Part of a small language model's weights: some layers without positions.
Each number is 50 + 12 x the weight over its row's rms, rounded and kept within 0 to 99. Layers, rows and columns count from 0. The size before them is the row's rms in percent of the matrix's.

# layer 7 attention query, 512x512, rms 0.0744, rows 510-511, columns 192-255
106:67 62 63 71 70 40 39 47 42 27 67 56 50 39 36 43 34 09 51 47 56 25 51 54 37 33 72 56 72 45 48 78 48 43 39 51 59 67 53 49 47 50 59 51 50 33 49 53 54 58 72 48 54 42 49 44 41 35 61 31 59 52 45 59
107:60 49 38 53 72 65 69 40 39 36 51 70 50 44 60 57 57 33 30 56 44 64 66 43 54 46 28 72 35 48 27 53 54 52 67 54 33 43 44 42 37 58 58 55 45 55 40 63 40 46 35 29 54 49 60 48 37 58 89 41 28 43 45 45
# layer 7 attention key, 512x512, rms 0.0768, rows 510-511, columns 192-255
101:44 70 43 69 57 39 52 49 53 43 63 54 43 45 54 73 50 38 48 71 35 40 51 39 22 22 57 42 49 48 49 58 52 51 27 60 49 68 58 55 51 47 63 44 42 59 43 53 64 47 59 48 42 51 50 58 68 27 49 73 61 68 70 53
105:75 64 33 53 49 55 80 47 47 45 50 53 46 67 66 47 49 43 40 69 56 52 74 44 49 52 47 67 46 38 49 34 59 53 41 51 38 45 41 40 56 59 49 70 43 58 49 51 40 46 36 41 48 43 61 61 39 52 80 49 53 42 42 31
# layer 7 attention value, 512x512, rms 0.0855, rows 448-500, columns 192-255
097:64 45 59 33 58 36 69 73 45 51 47 44 51 56 67 41 43 65 34 57 44 46 67 51 85 65 58 65 68 60 60 40 63 39 36 63 44 60 41 54 52 41 46 46 57 40 58 51 41 61 39 38 58 61 33 47 35 47 43 51 57 36 48 53
095:52 49 38 52 44 41 57 49 38 48 48 68 51 45 35 46 68 57 48 41 68 40 48 34 63 51 57 40 48 43 46 45 60 66 43 57 56 44 57 59 40 54 33 62 30 41 30 61 52 37 76 55 65 29 64 54 72 44 59 68 55 68 57 32
098:52 74 67 51 42 68 36 49 58 54 43 55 56 44 48 32 63 17 36 49 60 57 68 41 35 28 56 65 57 63 49 37 21 67 48 45 44 44 29 56 35 43 22 21 39 54 33 30 45 43 54 51 49 47 44 60 44 41 59 18 38 48 41 40
094:39 61 26 60 64 58 50 55 49 47 39 35 44 59 57 53 44 57 38 57 57 49 59 61 46 51 41 46 38 61 43 45 44 48 32 46 47 54 41 41 62 50 71 57 50 44 58 36 56 71 43 43 55 76 24 33 58 39 39 59 45 58 45 37
095:39 52 73 43 52 46 59 49 52 44 42 47 60 59 61 42 37 55 76 49 55 47 74 65 55 49 43 72 77 42 63 63 59 53 44 34 41 59 74 28 35 38 53 34 56 70 53 41 31 59 31 47 49 35 63 40 41 52 45 60 35 57 45 51
111:45 50 66 58 15 46 71 41 55 57 54 50 32 35 49 44 46 53 66 56 30 47 59 56 38 35 42 27 53 53 57 47 32 50 54 44 57 46 41 42 60 42 33 62 50 76 42 57 40 61 50 17 29 56 51 54 40 42 75 47 34 41 41 54
102:55 42 50 72 62 51 36 60 50 51 67 49 57 50 49 38 52 57 65 34 52 39 60 41 50 65 56 68 52 68 59 53 52 50 64 35 57 43 55 67 53 51 64 41 42 26 43 51 54 45 59 61 46 43 37 51 55 46 74 58 65 52 44 32
103:36 43 33 73 48 32 37 57 45 53 44 51 44 51 64 43 65 64 56 58 56 56 55 55 65 56 57 56 55 43 42 53 40 71 50 58 49 31 48 26 44 48 50 69 60 50 54 72 61 81 50 36 50 45 44 57 07 38 35 38 51 28 60 42
095:09 49 36 74 41 70 33 40 57 33 34 31 57 59 57 31 63 62 57 39 60 46 59 55 41 36 59 44 71 58 57 54 21 28 49 51 51 30 61 39 42 57 50 63 67 63 64 39 52 54 51 41 45 67 50 63 55 65 53 56 58 35 42 55
097:44 62 56 39 53 49 45 46 37 41 35 23 34 45 18 45 66 61 31 43 50 24 43 41 53 59 53 41 40 69 58 43 45 41 49 52 49 30 53 66 56 45 53 38 45 35 60 70 37 52 48 36 58 61 46 56 59 40 38 60 56 45 53 49
101:47 48 54 41 49 58 61 59 32 37 46 64 45 38 70 41 74 54 52 66 57 59 57 48 48 54 60 38 31 43 63 59 47 60 59 64 45 54 44 61 39 75 35 50 66 44 36 60 55 49 45 40 43 51 61 61 58 50 60 44 56 47 44 42
097:57 51 72 32 70 45 60 54 47 58 41 57 59 56 51 50 56 54 52 29 56 58 37 44 41 72 69 40 35 70 49 58 44 24 43 64 56 67 61 39 65 60 28 34 47 33 38 56 59 44 50 53 55 54 40 45 61 57 61 63 62 62 39 29
122:72 54 55 51 47 55 51 46 58 48 78 47 52 50 39 70 49 41 30 47 41 52 71 64 44 55 45 67 51 40 52 35 60 45 40 42 40 48 62 48 43 41 45 50 44 44 59 51 52 36 30 60 45 60 64 30 44 62 50 47 41 48 76 39
104:63 77 65 59 45 60 61 67 64 47 50 52 48 49 33 55 62 18 22 38 49 18 51 53 33 58 26 38 56 52 44 48 58 43 60 51 36 49 62 43 47 42 18 51 67 48 59 65 47 28 38 59 50 57 45 45 38 28 43 48 46 39 47 81
099:44 38 66 24 55 53 39 38 51 49 50 70 41 47 68 44 54 66 46 43 38 50 39 58 39 56 75 43 41 27 51 56 50 53 34 23 52 36 60 49 54 70 47 45 50 57 84 51 48 45 62 52 59 53 66 45 65 43 46 66 35 52 42 22
109:67 37 56 60 63 40 40 60 37 43 59 67 56 22 52 54 59 69 70 45 55 46 48 40 77 75 71 40 41 37 69 66 52 50 52 68 41 41 48 48 51 64 21 49 36 39 43 43 60 51 47 34 55 56 69 41 58 48 34 38 67 39 47 58
098:37 51 69 45 61 45 52 48 52 62 62 71 66 54 41 72 52 71 81 57 56 51 52 39 52 65 55 50 31 35 55 45 56 56 62 41 42 43 48 66 59 49 38 31 56 37 50 40 60 45 47 32 33 74 58 47 54 45 53 84 59 60 63 49
099:57 49 62 38 61 53 39 38 44 66 54 56 46 28 22 62 72 33 65 55 57 68 43 53 52 57 48 62 38 54 39 35 50 38 56 49 48 41 45 68 40 73 60 34 30 10 56 52 32 70 44 46 60 43 73 41 62 61 63 70 60 49 47 52
099:30 54 42 30 61 41 39 54 42 59 51 64 57 47 50 57 19 69 64 48 52 64 59 50 66 60 69 42 51 39 46 37 40 35 43 33 48 37 49 60 47 79 56 82 45 57 53 49 54 37 65 72 16 46 49 40 59 46 58 38 30 35 47 76
104:45 27 74 42 30 40 47 61 54 46 58 54 48 82 57 64 53 61 58 28 57 43 60 37 73 47 80 57 59 69 59 70 58 37 29 30 68 53 30 61 63 55 42 44 39 39 44 47 59 54 61 39 56 74 60 39 52 46 42 56 67 52 32 39
098:66 46 46 37 65 66 35 46 57 49 23 40 38 45 54 59 41 49 47 46 53 36 39 37 63 51 58 48 48 56 58 59 55 51 30 32 51 28 57 35 59 54 40 64 51 44 45 43 22 60 61 26 81 50 48 38 38 32 52 24 73 51 49 40
095:40 37 62 49 46 54 43 37 57 43 56 58 26 55 66 27 63 65 76 35 51 67 52 63 50 49 56 38 50 57 59 42 61 47 52 27 63 65 76 53 43 49 66 58 39 29 56 31 54 44 50 47 54 73 69 66 61 72 37 50 42 47 48 55
101:57 47 58 57 71 47 27 44 37 58 55 60 70 60 45 30 36 36 45 40 27 61 72 32 49 39 29 43 44 52 42 45 31 51 55 29 45 61 71 34 65 58 40 43 41 28 46 34 56 32 64 61 42 56 60 42 36 43 41 39 34 59 56 49
099:51 44 41 33 53 57 23 56 47 67 24 55 51 49 71 72 75 66 45 32 52 63 40 65 67 49 64 54 33 52 68 44 62 45 69 64 51 67 66 58 45 46 47 38 37 24 58 57 34 58 49 39 42 39 52 45 58 60 47 56 59 49 67 64
111:52 43 44 30 44 58 42 59 48 42 47 54 42 43 45 57 54 52 49 49 18 57 60 34 61 55 49 54 68 53 67 47 38 44 50 47 62 34 39 66 48 76 54 51 32 23 47 38 45 54 53 51 78 30 39 44 50 41 58 49 62 63 72 64
098:59 61 36 48 33 25 47 50 46 26 56 55 43 27 34 31 48 52 31 48 40 54 57 63 43 66 52 76 40 41 62 43 35 55 63 61 57 50 27 51 80 35 51 49 56 49 58 50 58 28 41 83 43 73 76 50 45 47 48 42 33 50 44 45
118:35 68 43 66 60 50 38 60 69 46 26 65 42 56 52 57 41 63 54 51 39 48 46 44 54 54 56 47 72 56 50 55 72 44 46 54 64 61 30 65 62 68 65 36 49 43 42 42 56 65 48 43 56 59 36 44 44 54 41 58 58 65 49 47
102:64 59 47 48 68 51 45 39 36 47 50 30 55 27 68 58 43 24 64 42 41 49 44 44 54 80 37 44 61 66 16 48 38 54 61 35 37 56 55 49 61 60 69 49 20 50 44 61 72 39 75 45 53 26 36 52 46 58 82 38 34 44 34 58
091:39 44 43 50 27 57 47 58 37 23 51 52 61 35 65 66 29 44 63 51 53 46 47 70 40 37 60 59 56 74 48 33 60 35 42 50 35 46 66 34 45 40 49 55 64 44 26 62 54 40 42 43 43 39 27 56 47 46 48 72 53 82 60 38
106:36 55 62 45 35 66 68 55 49 30 51 48 33 46 44 46 53 42 53 53 60 41 54 55 46 47 78 70 55 58 55 43 40 58 42 40 52 50 50 62 59 55 50 76 73 46 53 68 51 60 33 23 26 62 41 40 51 29 63 46 28 56 43 40
101:51 47 74 55 31 38 73 57 74 60 51 56 45 65 35 43 48 52 47 63 50 59 62 63 49 55 16 36 61 53 45 44 54 53 61 55 45 56 38 40 51 24 38 42 42 59 57 49 49 64 59 58 36 75 53 45 33 48 20 59 54 41 75 63
098:35 58 46 56 56 45 45 40 40 51 56 48 37 41 47 52 69 59 39 48 59 38 50 54 32 33 50 57 34 44 18 61 46 39 42 72 60 72 48 62 46 59 35 52 59 60 34 41 54 30 52 60 70 43 49 60 63 55 59 36 52 46 39 34
101:65 44 39 56 59 29 44 52 49 49 55 62 67 46 54 50 38 52 63 25 53 56 44 68 42 51 16 43 64 32 60 56 48 42 49 50 40 48 64 39 43 34 61 35 64 68 62 65 31 51 40 44 38 74 55 34 60 45 27 58 51 51 48 32
094:46 60 59 50 45 64 59 30 61 55 49 54 41 49 15 45 36 43 22 42 45 48 40 40 31 60 31 50 41 59 45 41 33 55 44 43 42 40 75 44 59 39 48 50 51 68 60 50 49 44 38 61 45 60 51 44 57 55 61 50 28 63 50 53
097:56 41 52 49 43 61 49 48 27 42 68 59 31 65 59 74 54 51 29 49 50 61 59 42 61 45 40 40 49 42 33 56 46 42 68 52 30 52 56 49 56 27 34 43 43 73 40 35 56 59 41 65 30 48 58 42 47 55 60 42 56 70 47 71
088:43 55 30 55 74 54 48 67 45 66 42 46 50 59 63 46 44 69 33 64 59 34 48 50 54 51 29 49 51 44 28 45 57 51 38 42 47 38 46 51 46 70 35 45 50 63 73 48 51 76 77 57 51 54 50 55 59 51 43 50 45 26 40 72
101:58 69 45 63 52 22 42 45 50 39 49 29 45 38 35 47 58 42 58 37 50 36 65 50 62 45 65 45 51 76 54 51 31 49 52 30 38 54 86 44 68 57 46 58 64 38 62 72 54 34 50 53 46 50 65 57 29 63 34 59 46 44 58 51
104:56 29 73 48 41 50 60 51 54 48 42 51 62 67 62 29 48 08 47 68 59 48 65 28 47 48 42 67 48 57 45 40 47 72 33 43 38 45 64 54 59 43 36 59 35 57 50 60 59 52 71 56 39 48 57 54 53 64 30 55 74 47 64 44
105:48 31 59 44 64 52 51 67 44 38 51 70 32 54 34 40 64 51 39 59 42 53 64 56 75 46 60 67 49 43 29 38 55 39 42 55 56 47 26 50 53 29 29 29 53 43 52 31 72 41 73 51 32 63 43 28 35 45 52 50 37 60 55 63
096:75 67 45 52 52 64 45 53 61 52 72 49 67 45 36 49 42 56 47 64 39 40 53 50 45 36 53 32 67 74 52 67 56 44 54 56 41 61 63 41 52 48 40 44 45 50 39 58 58 64 32 46 60 62 52 53 47 47 57 62 35 31 38 42
094:57 43 31 37 69 54 48 47 53 52 59 58 37 56 48 77 68 49 49 34 73 59 39 63 68 43 43 37 28 48 36 45 38 27 53 47 51 51 63 51 55 55 49 52 45 34 59 77 52 68 72 57 58 50 50 74 38 80 36 69 68 65 55 35
096:71 74 55 57 43 42 46 57 57 45 38 56 44 71 49 54 43 53 29 44 45 66 54 44 47 56 46 58 41 64 65 58 47 62 46 55 45 43 50 44 44 61 44 39 42 20 61 50 66 60 56 48 55 52 52 39 61 64 63 51 39 77 51 56
099:65 70 57 54 36 27 61 58 72 47 55 43 62 44 45 59 54 32 33 61 59 27 55 42 33 48 54 64 56 44 51 72 73 47 53 71 49 49 49 47 53 39 40 59 34 35 35 61 35 33 53 57 52 55 62 45 45 49 43 36 31 45 54 66
114:26 55 58 41 57 60 61 42 32 58 60 64 47 38 42 53 62 34 46 51 53 52 36 58 48 27 67 56 47 38 46 42 45 49 44 46 61 57 57 52 50 39 72 52 29 60 43 56 59 46 51 54 55 63 52 51 38 17 62 59 25 62 31 57
105:46 71 49 33 55 46 41 38 43 65 64 62 49 34 52 48 57 48 45 51 42 56 47 65 53 66 29 58 45 44 35 44 74 42 70 38 47 46 63 57 60 40 52 39 50 59 62 27 67 43 35 60 59 62 48 56 45 62 43 33 19 48 18 44
097:46 45 37 50 68 59 48 26 45 27 60 33 52 64 49 54 54 54 61 42 48 49 56 44 54 48 70 64 64 56 77 56 57 68 46 68 52 54 45 63 59 47 66 53 50 32 58 53 40 44 56 33 40 41 39 43 48 70 65 31 68 51 42 32
103:52 52 57 46 35 57 58 59 48 46 45 66 61 46 48 67 43 67 72 32 51 45 65 46 36 58 53 47 47 61 51 61 67 28 53 58 42 47 51 49 67 39 43 63 35 63 58 55 39 49 55 69 71 52 43 42 54 50 55 40 46 49 52 41
097:32 56 71 59 20 59 44 45 41 62 42 73 33 32 67 36 62 59 43 59 38 41 42 52 52 39 58 53 46 28 60 65 60 55 36 48 57 47 43 57 36 71 50 30 45 47 48 58 37 35 70 60 54 56 73 54 51 40 64 49 56 51 36 46
095:47 56 38 45 53 57 63 60 40 57 56 56 42 75 71 64 45 62 70 38 52 56 53 50 24 55 60 46 60 51 64 43 68 29 28 58 59 58 49 45 48 75 71 37 53 38 49 47 53 32 61 46 54 52 52 52 73 45 59 48 44 50 45 47
097:47 74 56 40 61 56 43 78 41 33 27 37 26 28 45 60 71 58 61 31 45 44 52 41 41 57 51 59 43 36 56 50 44 40 42 41 76 43 51 65 57 51 56 46 49 52 51 37 62 53 33 62 58 56 52 46 46 49 39 54 46 53 53 52
101:45 60 47 42 51 40 48 42 67 45 52 41 50 61 47 65 46 24 43 46 48 30 35 26 55 60 36 43 55 45 31 65 33 64 47 50 71 84 46 48 58 49 46 75 65 85 55 43 40 49 52 49 44 52 40 59 35 56 53 50 62 54 44 66
098:60 33 46 52 72 35 41 53 33 22 49 56 37 65 71 52 39 37 27 45 60 63 24 49 58 45 42 37 51 47 59 40 53 63 61 41 70 19 43 68 39 67 76 64 48 37 47 47 63 53 72 41 49 16 51 37 32 50 59 54 47 70 70 49
094:20 51 39 57 36 50 48 45 55 23 53 44 47 57 50 50 51 55 54 67 57 53 47 56 47 62 50 50 52 53 39 47 34 59 60 48 66 61 38 54 53 33 71 50 68 55 66 43 57 45 36 40 41 78 48 53 38 39 49 39 63 47 61 40
# layer 7 attention output (transposed), 512x512, rms 0.0719, rows 448-499, columns 192-255
098:41 46 49 69 50 45 48 40 54 60 47 45 61 47 35 69 43 51 56 43 40 55 46 82 59 55 39 48 36 54 45 31 59 58 47 56 59 32 46 63 59 55 65 39 42 52 54 55 70 60 54 45 52 56 50 46 60 57 56 46 40 63 49 25
092:63 35 63 64 59 54 31 52 32 30 60 45 37 49 46 46 36 29 42 43 29 24 36 42 54 67 52 34 44 45 47 38 23 60 55 50 35 40 57 55 49 42 50 39 66 48 68 45 52 58 42 51 56 48 43 52 45 63 67 32 79 64 39 36
098:42 75 44 64 66 42 40 54 51 74 40 44 23 38 32 51 60 29 40 56 41 36 44 67 66 38 43 51 45 39 50 72 44 42 42 71 49 57 59 35 62 44 42 57 53 50 42 58 41 45 68 64 46 55 48 52 36 53 46 56 54 45 44 80
100:55 39 60 60 46 40 50 28 49 55 46 53 53 52 42 47 34 66 66 56 55 53 14 54 65 53 49 42 72 54 38 56 47 47 68 36 42 41 62 65 38 52 20 50 53 22 45 46 50 62 51 51 33 51 57 40 37 65 43 48 64 48 50 41
093:39 58 52 69 45 71 54 48 48 47 65 54 45 31 45 62 62 64 68 54 53 69 48 55 52 60 36 48 49 69 43 59 31 47 40 48 58 57 40 60 64 62 60 40 46 39 47 50 36 57 61 43 51 55 46 76 44 45 37 44 44 44 48 49
095:34 33 66 42 35 53 53 60 74 48 56 62 59 57 54 45 66 30 39 32 66 41 43 32 54 45 45 56 46 59 39 49 34 54 41 70 42 47 50 35 47 48 46 44 58 53 65 55 47 57 49 79 61 17 44 52 46 47 55 38 49 62 50 29
100:48 42 48 55 32 63 54 45 66 17 66 38 50 81 53 39 49 68 46 56 55 38 50 40 31 50 23 30 62 42 61 30 33 44 65 41 59 43 72 47 45 54 61 56 54 49 64 50 49 55 55 65 64 57 48 40 41 66 70 70 53 57 42 68
099:46 58 35 52 46 66 46 48 47 48 45 45 42 44 70 49 34 29 54 67 62 42 52 50 55 40 57 51 38 67 56 54 60 66 61 53 28 44 58 60 48 56 62 46 61 42 56 53 43 40 35 63 45 49 41 40 54 41 64 57 60 38 63 40
098:40 54 25 31 53 41 50 48 31 56 57 49 34 35 41 52 56 43 58 53 63 68 54 79 37 58 38 51 36 34 37 49 62 72 66 47 61 68 50 65 49 59 48 54 49 66 42 25 42 35 57 60 50 41 51 54 49 63 53 38 58 49 67 24
102:76 26 48 47 46 52 48 58 36 50 59 52 43 43 61 61 46 50 49 47 47 33 45 51 45 44 59 48 63 53 60 67 44 55 66 54 60 41 26 56 67 77 66 66 52 60 44 37 66 52 38 50 40 58 43 39 61 56 41 48 31 68 58 55
098:47 40 51 40 43 52 42 52 52 42 63 43 46 47 39 39 65 43 50 41 67 32 54 47 51 42 31 58 40 49 56 63 37 57 34 53 55 62 40 38 51 44 42 66 52 57 49 52 51 63 48 36 50 52 37 30 59 46 45 74 77 54 64 57
101:54 61 49 51 43 53 45 25 63 42 80 42 61 50 63 34 79 40 54 72 28 50 70 59 56 58 53 69 49 65 36 60 50 61 54 30 29 43 41 46 50 25 61 74 36 58 46 52 36 46 60 54 52 39 59 52 34 40 77 59 37 43 75 78
107:62 33 44 58 49 56 70 69 54 53 59 32 59 50 52 33 61 34 40 36 50 48 16 51 51 56 41 56 50 41 46 71 42 59 38 50 53 60 59 45 40 60 59 47 55 33 43 51 63 48 39 32 45 33 56 58 41 34 61 60 45 66 40 62
098:59 55 50 32 57 26 67 42 63 57 38 65 34 35 56 56 37 45 43 58 35 63 31 40 59 39 46 29 50 52 62 45 39 55 49 34 31 50 42 60 41 54 47 56 50 32 47 42 55 30 36 40 64 35 68 53 49 41 44 58 39 50 41 29
097:56 55 46 64 51 68 50 61 29 40 37 51 32 63 49 54 56 54 38 39 60 72 60 72 59 74 39 56 32 53 42 48 49 61 59 43 32 64 50 53 49 68 54 30 43 36 58 30 53 54 46 58 46 59 27 43 46 66 53 56 48 69 42 61
096:60 38 55 28 27 47 27 40 50 63 49 47 45 52 49 48 41 52 49 32 63 43 41 60 53 51 35 43 50 57 59 76 50 54 48 42 40 49 61 51 45 40 84 54 48 62 43 53 73 26 63 46 40 35 40 37 37 60 64 32 47 49 51 44
099:42 49 54 45 49 50 55 53 57 56 65 66 35 52 68 51 42 65 43 62 49 50 52 44 54 44 69 45 51 45 56 52 46 66 47 47 61 79 33 30 64 62 51 43 53 61 69 46 84 59 40 69 44 57 73 52 41 38 52 35 50 43 68 68
094:41 53 53 42 57 63 41 50 57 60 43 59 53 56 58 31 41 69 39 49 55 36 61 43 43 53 58 63 52 48 64 44 57 59 50 38 52 37 49 40 63 45 30 55 44 63 67 65 43 61 52 48 39 12 56 48 70 56 56 52 48 48 79 63
094:74 41 35 29 45 54 42 52 80 31 56 44 44 66 56 32 32 44 63 64 37 44 39 61 51 71 51 50 41 45 57 70 56 52 71 45 49 35 32 52 59 45 53 51 27 63 42 36 54 64 61 42 46 57 72 65 63 40 46 44 48 57 38 29
098:50 75 43 29 47 60 24 40 47 54 68 70 50 37 47 26 45 63 54 60 56 66 55 49 41 43 37 49 57 47 23 54 54 53 44 57 37 20 38 48 55 52 41 62 45 69 46 70 58 65 66 59 47 73 63 59 43 41 57 50 32 49 59 33
100:44 57 39 48 49 43 63 60 57 35 71 35 46 45 56 49 55 54 61 69 76 46 42 51 59 34 53 48 54 39 57 40 33 28 58 61 48 68 45 44 45 45 69 48 73 53 59 42 48 43 62 43 44 21 66 65 58 63 56 76 51 64 56 44
101:60 42 44 53 54 47 60 44 66 55 36 63 46 75 41 55 44 42 44 49 18 22 50 48 22 60 34 74 58 48 44 29 74 58 51 66 36 45 49 53 43 60 54 57 52 74 61 41 43 35 53 37 77 40 48 50 49 45 68 60 41 17 62 63
093:58 52 50 60 46 49 89 47 66 55 46 36 46 41 58 53 39 47 53 53 30 38 55 44 52 56 77 43 71 61 51 27 55 62 43 29 43 55 47 44 26 32 68 68 38 43 49 71 49 51 54 37 41 60 67 66 69 35 81 63 39 45 26 59
095:38 37 41 75 53 46 44 39 52 56 46 53 54 51 32 65 52 55 53 66 56 55 67 64 27 36 56 53 27 48 54 48 51 45 27 44 49 37 44 51 48 38 37 48 86 42 56 55 54 64 52 54 57 52 64 66 61 45 48 41 54 54 48 27
097:43 63 47 74 55 65 67 51 60 52 68 68 71 54 49 61 68 68 68 40 59 66 35 35 66 62 46 64 47 42 66 64 60 68 29 70 49 43 47 27 37 50 09 38 54 50 31 57 77 44 37 49 48 47 76 69 48 32 55 36 55 54 35 23
103:18 38 72 57 26 59 50 74 52 47 33 64 64 66 75 49 52 29 49 47 58 37 37 82 49 38 60 51 70 40 64 69 54 49 55 44 52 56 50 44 56 44 57 54 46 36 46 36 41 45 54 57 77 57 34 57 63 65 61 49 66 52 38 43
100:56 15 77 55 67 54 55 49 52 36 49 49 61 62 58 49 59 55 21 52 48 42 70 73 56 49 39 56 52 36 55 56 61 45 57 31 51 33 60 37 63 51 57 40 55 36 44 61 35 53 56 52 48 42 51 47 44 40 61 42 68 36 42 46
100:58 80 45 48 71 48 48 59 50 47 52 51 62 54 55 49 39 61 13 41 42 42 61 39 36 52 40 52 57 31 44 36 76 51 53 47 43 15 30 57 50 32 51 46 66 45 63 46 57 45 55 49 34 44 65 35 38 55 53 39 50 49 65 65
096:62 62 43 54 82 28 54 28 46 41 78 36 41 52 59 44 41 36 21 49 39 54 53 52 46 60 48 53 53 41 53 42 41 77 59 51 64 37 63 76 53 46 52 64 46 52 52 57 38 44 65 47 33 46 45 44 26 38 49 40 66 28 56 63
098:44 68 37 68 48 47 49 34 68 48 55 53 45 66 41 65 77 54 37 40 51 32 41 54 58 47 25 48 32 32 47 75 54 30 65 34 28 47 35 41 31 55 41 36 59 54 62 62 51 52 46 50 64 51 61 53 65 26 53 63 68 48 43 41
096:56 79 37 38 45 40 51 46 45 60 30 45 53 32 35 43 57 24 51 52 34 59 41 65 50 29 44 74 40 26 65 59 59 68 62 64 45 62 50 23 56 62 64 26 65 42 45 54 44 51 49 53 57 43 29 65 48 73 39 23 44 59 60 49
100:54 45 34 68 48 56 53 32 68 34 40 49 50 31 58 37 34 43 48 53 59 46 67 63 53 64 58 79 44 29 64 62 61 48 56 47 54 64 51 53 38 56 48 62 46 47 56 24 43 75 41 37 60 56 45 49 48 56 57 55 58 63 80 41
100:56 27 59 39 56 44 58 47 59 39 38 36 63 74 67 33 30 55 60 66 28 53 57 48 50 43 47 61 31 53 45 51 41 34 48 59 38 56 53 54 39 70 45 61 49 43 57 57 48 49 53 51 58 62 43 72 63 78 35 25 52 41 63 36
099:72 54 34 27 68 60 38 82 41 51 54 30 61 47 73 54 48 39 77 41 55 38 63 61 62 58 24 42 63 38 59 57 58 51 42 54 42 39 52 32 54 32 68 54 56 58 46 61 27 64 41 55 41 59 56 63 52 48 58 45 55 33 57 38
096:43 41 43 55 49 53 52 60 75 31 50 43 58 43 58 40 50 51 87 62 48 57 60 48 39 56 53 60 46 53 58 25 30 55 43 66 40 40 45 42 52 60 65 50 57 54 70 77 52 55 68 38 79 42 34 63 41 58 68 44 33 50 71 65
095:41 52 44 45 43 40 35 49 65 58 46 36 31 58 71 50 47 33 58 50 44 64 16 39 68 51 57 54 60 34 67 35 41 62 70 45 41 24 37 63 58 49 77 30 50 43 54 49 58 39 40 53 45 34 54 53 52 55 85 40 60 72 52 29
095:35 36 68 48 26 51 57 31 59 69 73 69 77 36 60 25 50 38 40 51 56 61 39 46 32 35 36 53 62 47 56 48 70 55 49 53 24 29 46 56 28 29 37 51 44 42 46 28 37 37 50 41 53 54 39 56 58 39 39 65 49 47 64 69
102:75 54 44 50 28 52 32 57 56 50 59 57 48 37 61 62 57 59 28 42 54 41 44 34 42 42 55 61 24 39 57 41 55 45 49 58 48 50 44 56 38 32 37 60 35 34 50 59 48 39 35 52 43 69 40 41 40 40 51 61 41 55 34 47
096:35 50 63 43 25 51 54 51 59 50 47 53 43 43 47 50 68 78 47 67 30 36 52 50 53 51 57 58 45 45 62 58 39 35 38 55 39 55 62 46 48 66 52 55 36 44 61 50 25 39 51 35 49 67 56 51 48 55 63 46 70 43 51 30
100:22 56 51 63 64 41 38 42 47 45 42 44 54 34 67 70 26 53 62 49 55 64 50 72 56 56 45 45 58 43 40 48 53 47 26 54 71 58 38 59 60 34 56 51 42 60 56 23 60 63 44 61 40 58 64 65 32 42 36 53 56 59 61 36
096:66 61 49 48 16 61 41 62 53 49 52 52 49 45 44 36 54 59 58 50 24 59 57 37 41 54 61 56 49 76 61 35 49 47 48 50 39 60 47 55 26 44 42 52 55 35 47 22 45 69 58 51 51 46 57 25 47 41 52 50 60 61 65 56
100:27 74 48 33 64 57 53 57 54 36 63 54 51 39 43 65 41 68 64 40 45 33 40 60 50 53 39 15 55 28 52 66 31 42 45 55 55 76 55 63 55 53 62 65 43 45 50 45 54 29 49 52 81 49 70 53 29 58 49 52 53 56 47 52
096:76 30 43 40 54 42 45 32 47 41 57 55 44 22 45 46 45 61 54 61 25 43 46 45 67 49 62 41 64 51 37 47 32 45 45 31 39 58 53 33 59 57 46 43 49 50 40 66 38 48 50 53 45 24 56 59 55 46 58 49 61 47 27 53
104:49 54 61 40 59 27 79 32 31 45 53 45 59 55 60 61 58 70 49 48 65 64 37 48 73 53 62 47 59 54 63 60 47 60 53 47 61 73 40 59 55 57 48 44 48 48 45 58 50 38 60 65 48 63 56 37 67 65 69 48 63 23 54 55
095:51 36 52 71 54 58 61 55 54 42 29 44 31 34 42 49 59 47 59 34 14 59 56 39 25 45 51 47 34 38 57 58 58 34 35 49 32 64 43 40 50 66 63 40 52 38 61 40 46 58 76 48 59 52 49 56 54 68 58 56 52 56 67 47
094:68 48 47 56 39 42 43 47 31 26 58 47 50 73 38 51 47 25 18 61 63 61 38 61 52 48 29 28 51 54 30 41 55 45 52 34 67 43 59 41 34 59 43 44 60 42 28 44 55 54 53 55 71 53 45 48 36 69 72 59 29 46 56 45
101:58 62 48 59 38 39 61 38 64 67 46 56 55 47 42 32 56 68 50 67 50 62 57 67 63 39 52 67 57 54 61 29 38 63 51 61 59 58 62 54 28 48 70 38 37 24 60 30 73 49 44 75 46 37 66 50 52 42 43 64 58 50 51 64
092:60 63 56 66 58 48 46 60 37 39 51 42 64 40 29 74 40 58 52 43 56 42 45 62 31 56 63 41 47 56 44 50 46 49 42 34 36 56 74 50 75 54 46 36 65 27 47 50 63 69 52 56 51 55 48 55 55 65 64 47 35 49 59 59
102:70 52 63 37 29 42 25 63 39 44 46 61 65 50 48 43 49 41 46 51 50 60 25 59 52 53 36 44 33 58 28 72 42 44 48 37 43 48 60 65 69 60 87 52 36 55 70 68 64 54 49 50 30 57 49 29 27 64 46 47 49 65 35 50
095:56 43 34 50 10 63 70 52 60 57 65 30 40 57 51 61 32 48 40 49 63 47 51 54 37 63 49 35 53 50 54 53 54 40 65 84 25 47 65 53 35 53 66 52 75 70 58 63 34 44 52 58 52 39 54 56 52 45 52 44 52 39 58 30
093:41 52 63 47 32 41 66 36 30 21 44 65 35 36 80 54 44 64 59 69 53 56 80 35 21 31 48 39 61 59 65 41 58 44 48 66 39 54 48 50 54 32 41 47 50 57 58 60 33 62 76 45 67 59 56 49 52 31 47 65 41 56 55 52
100:41 62 52 38 60 43 46 42 45 66 24 45 73 32 47 53 71 35 56 61 41 55 50 30 42 70 64 53 35 60 27 49 35 49 43 46 40 45 51 41 47 46 49 67 46 36 57 44 53 54 36 59 49 70 45 44 42 74 41 65 48 50 32 58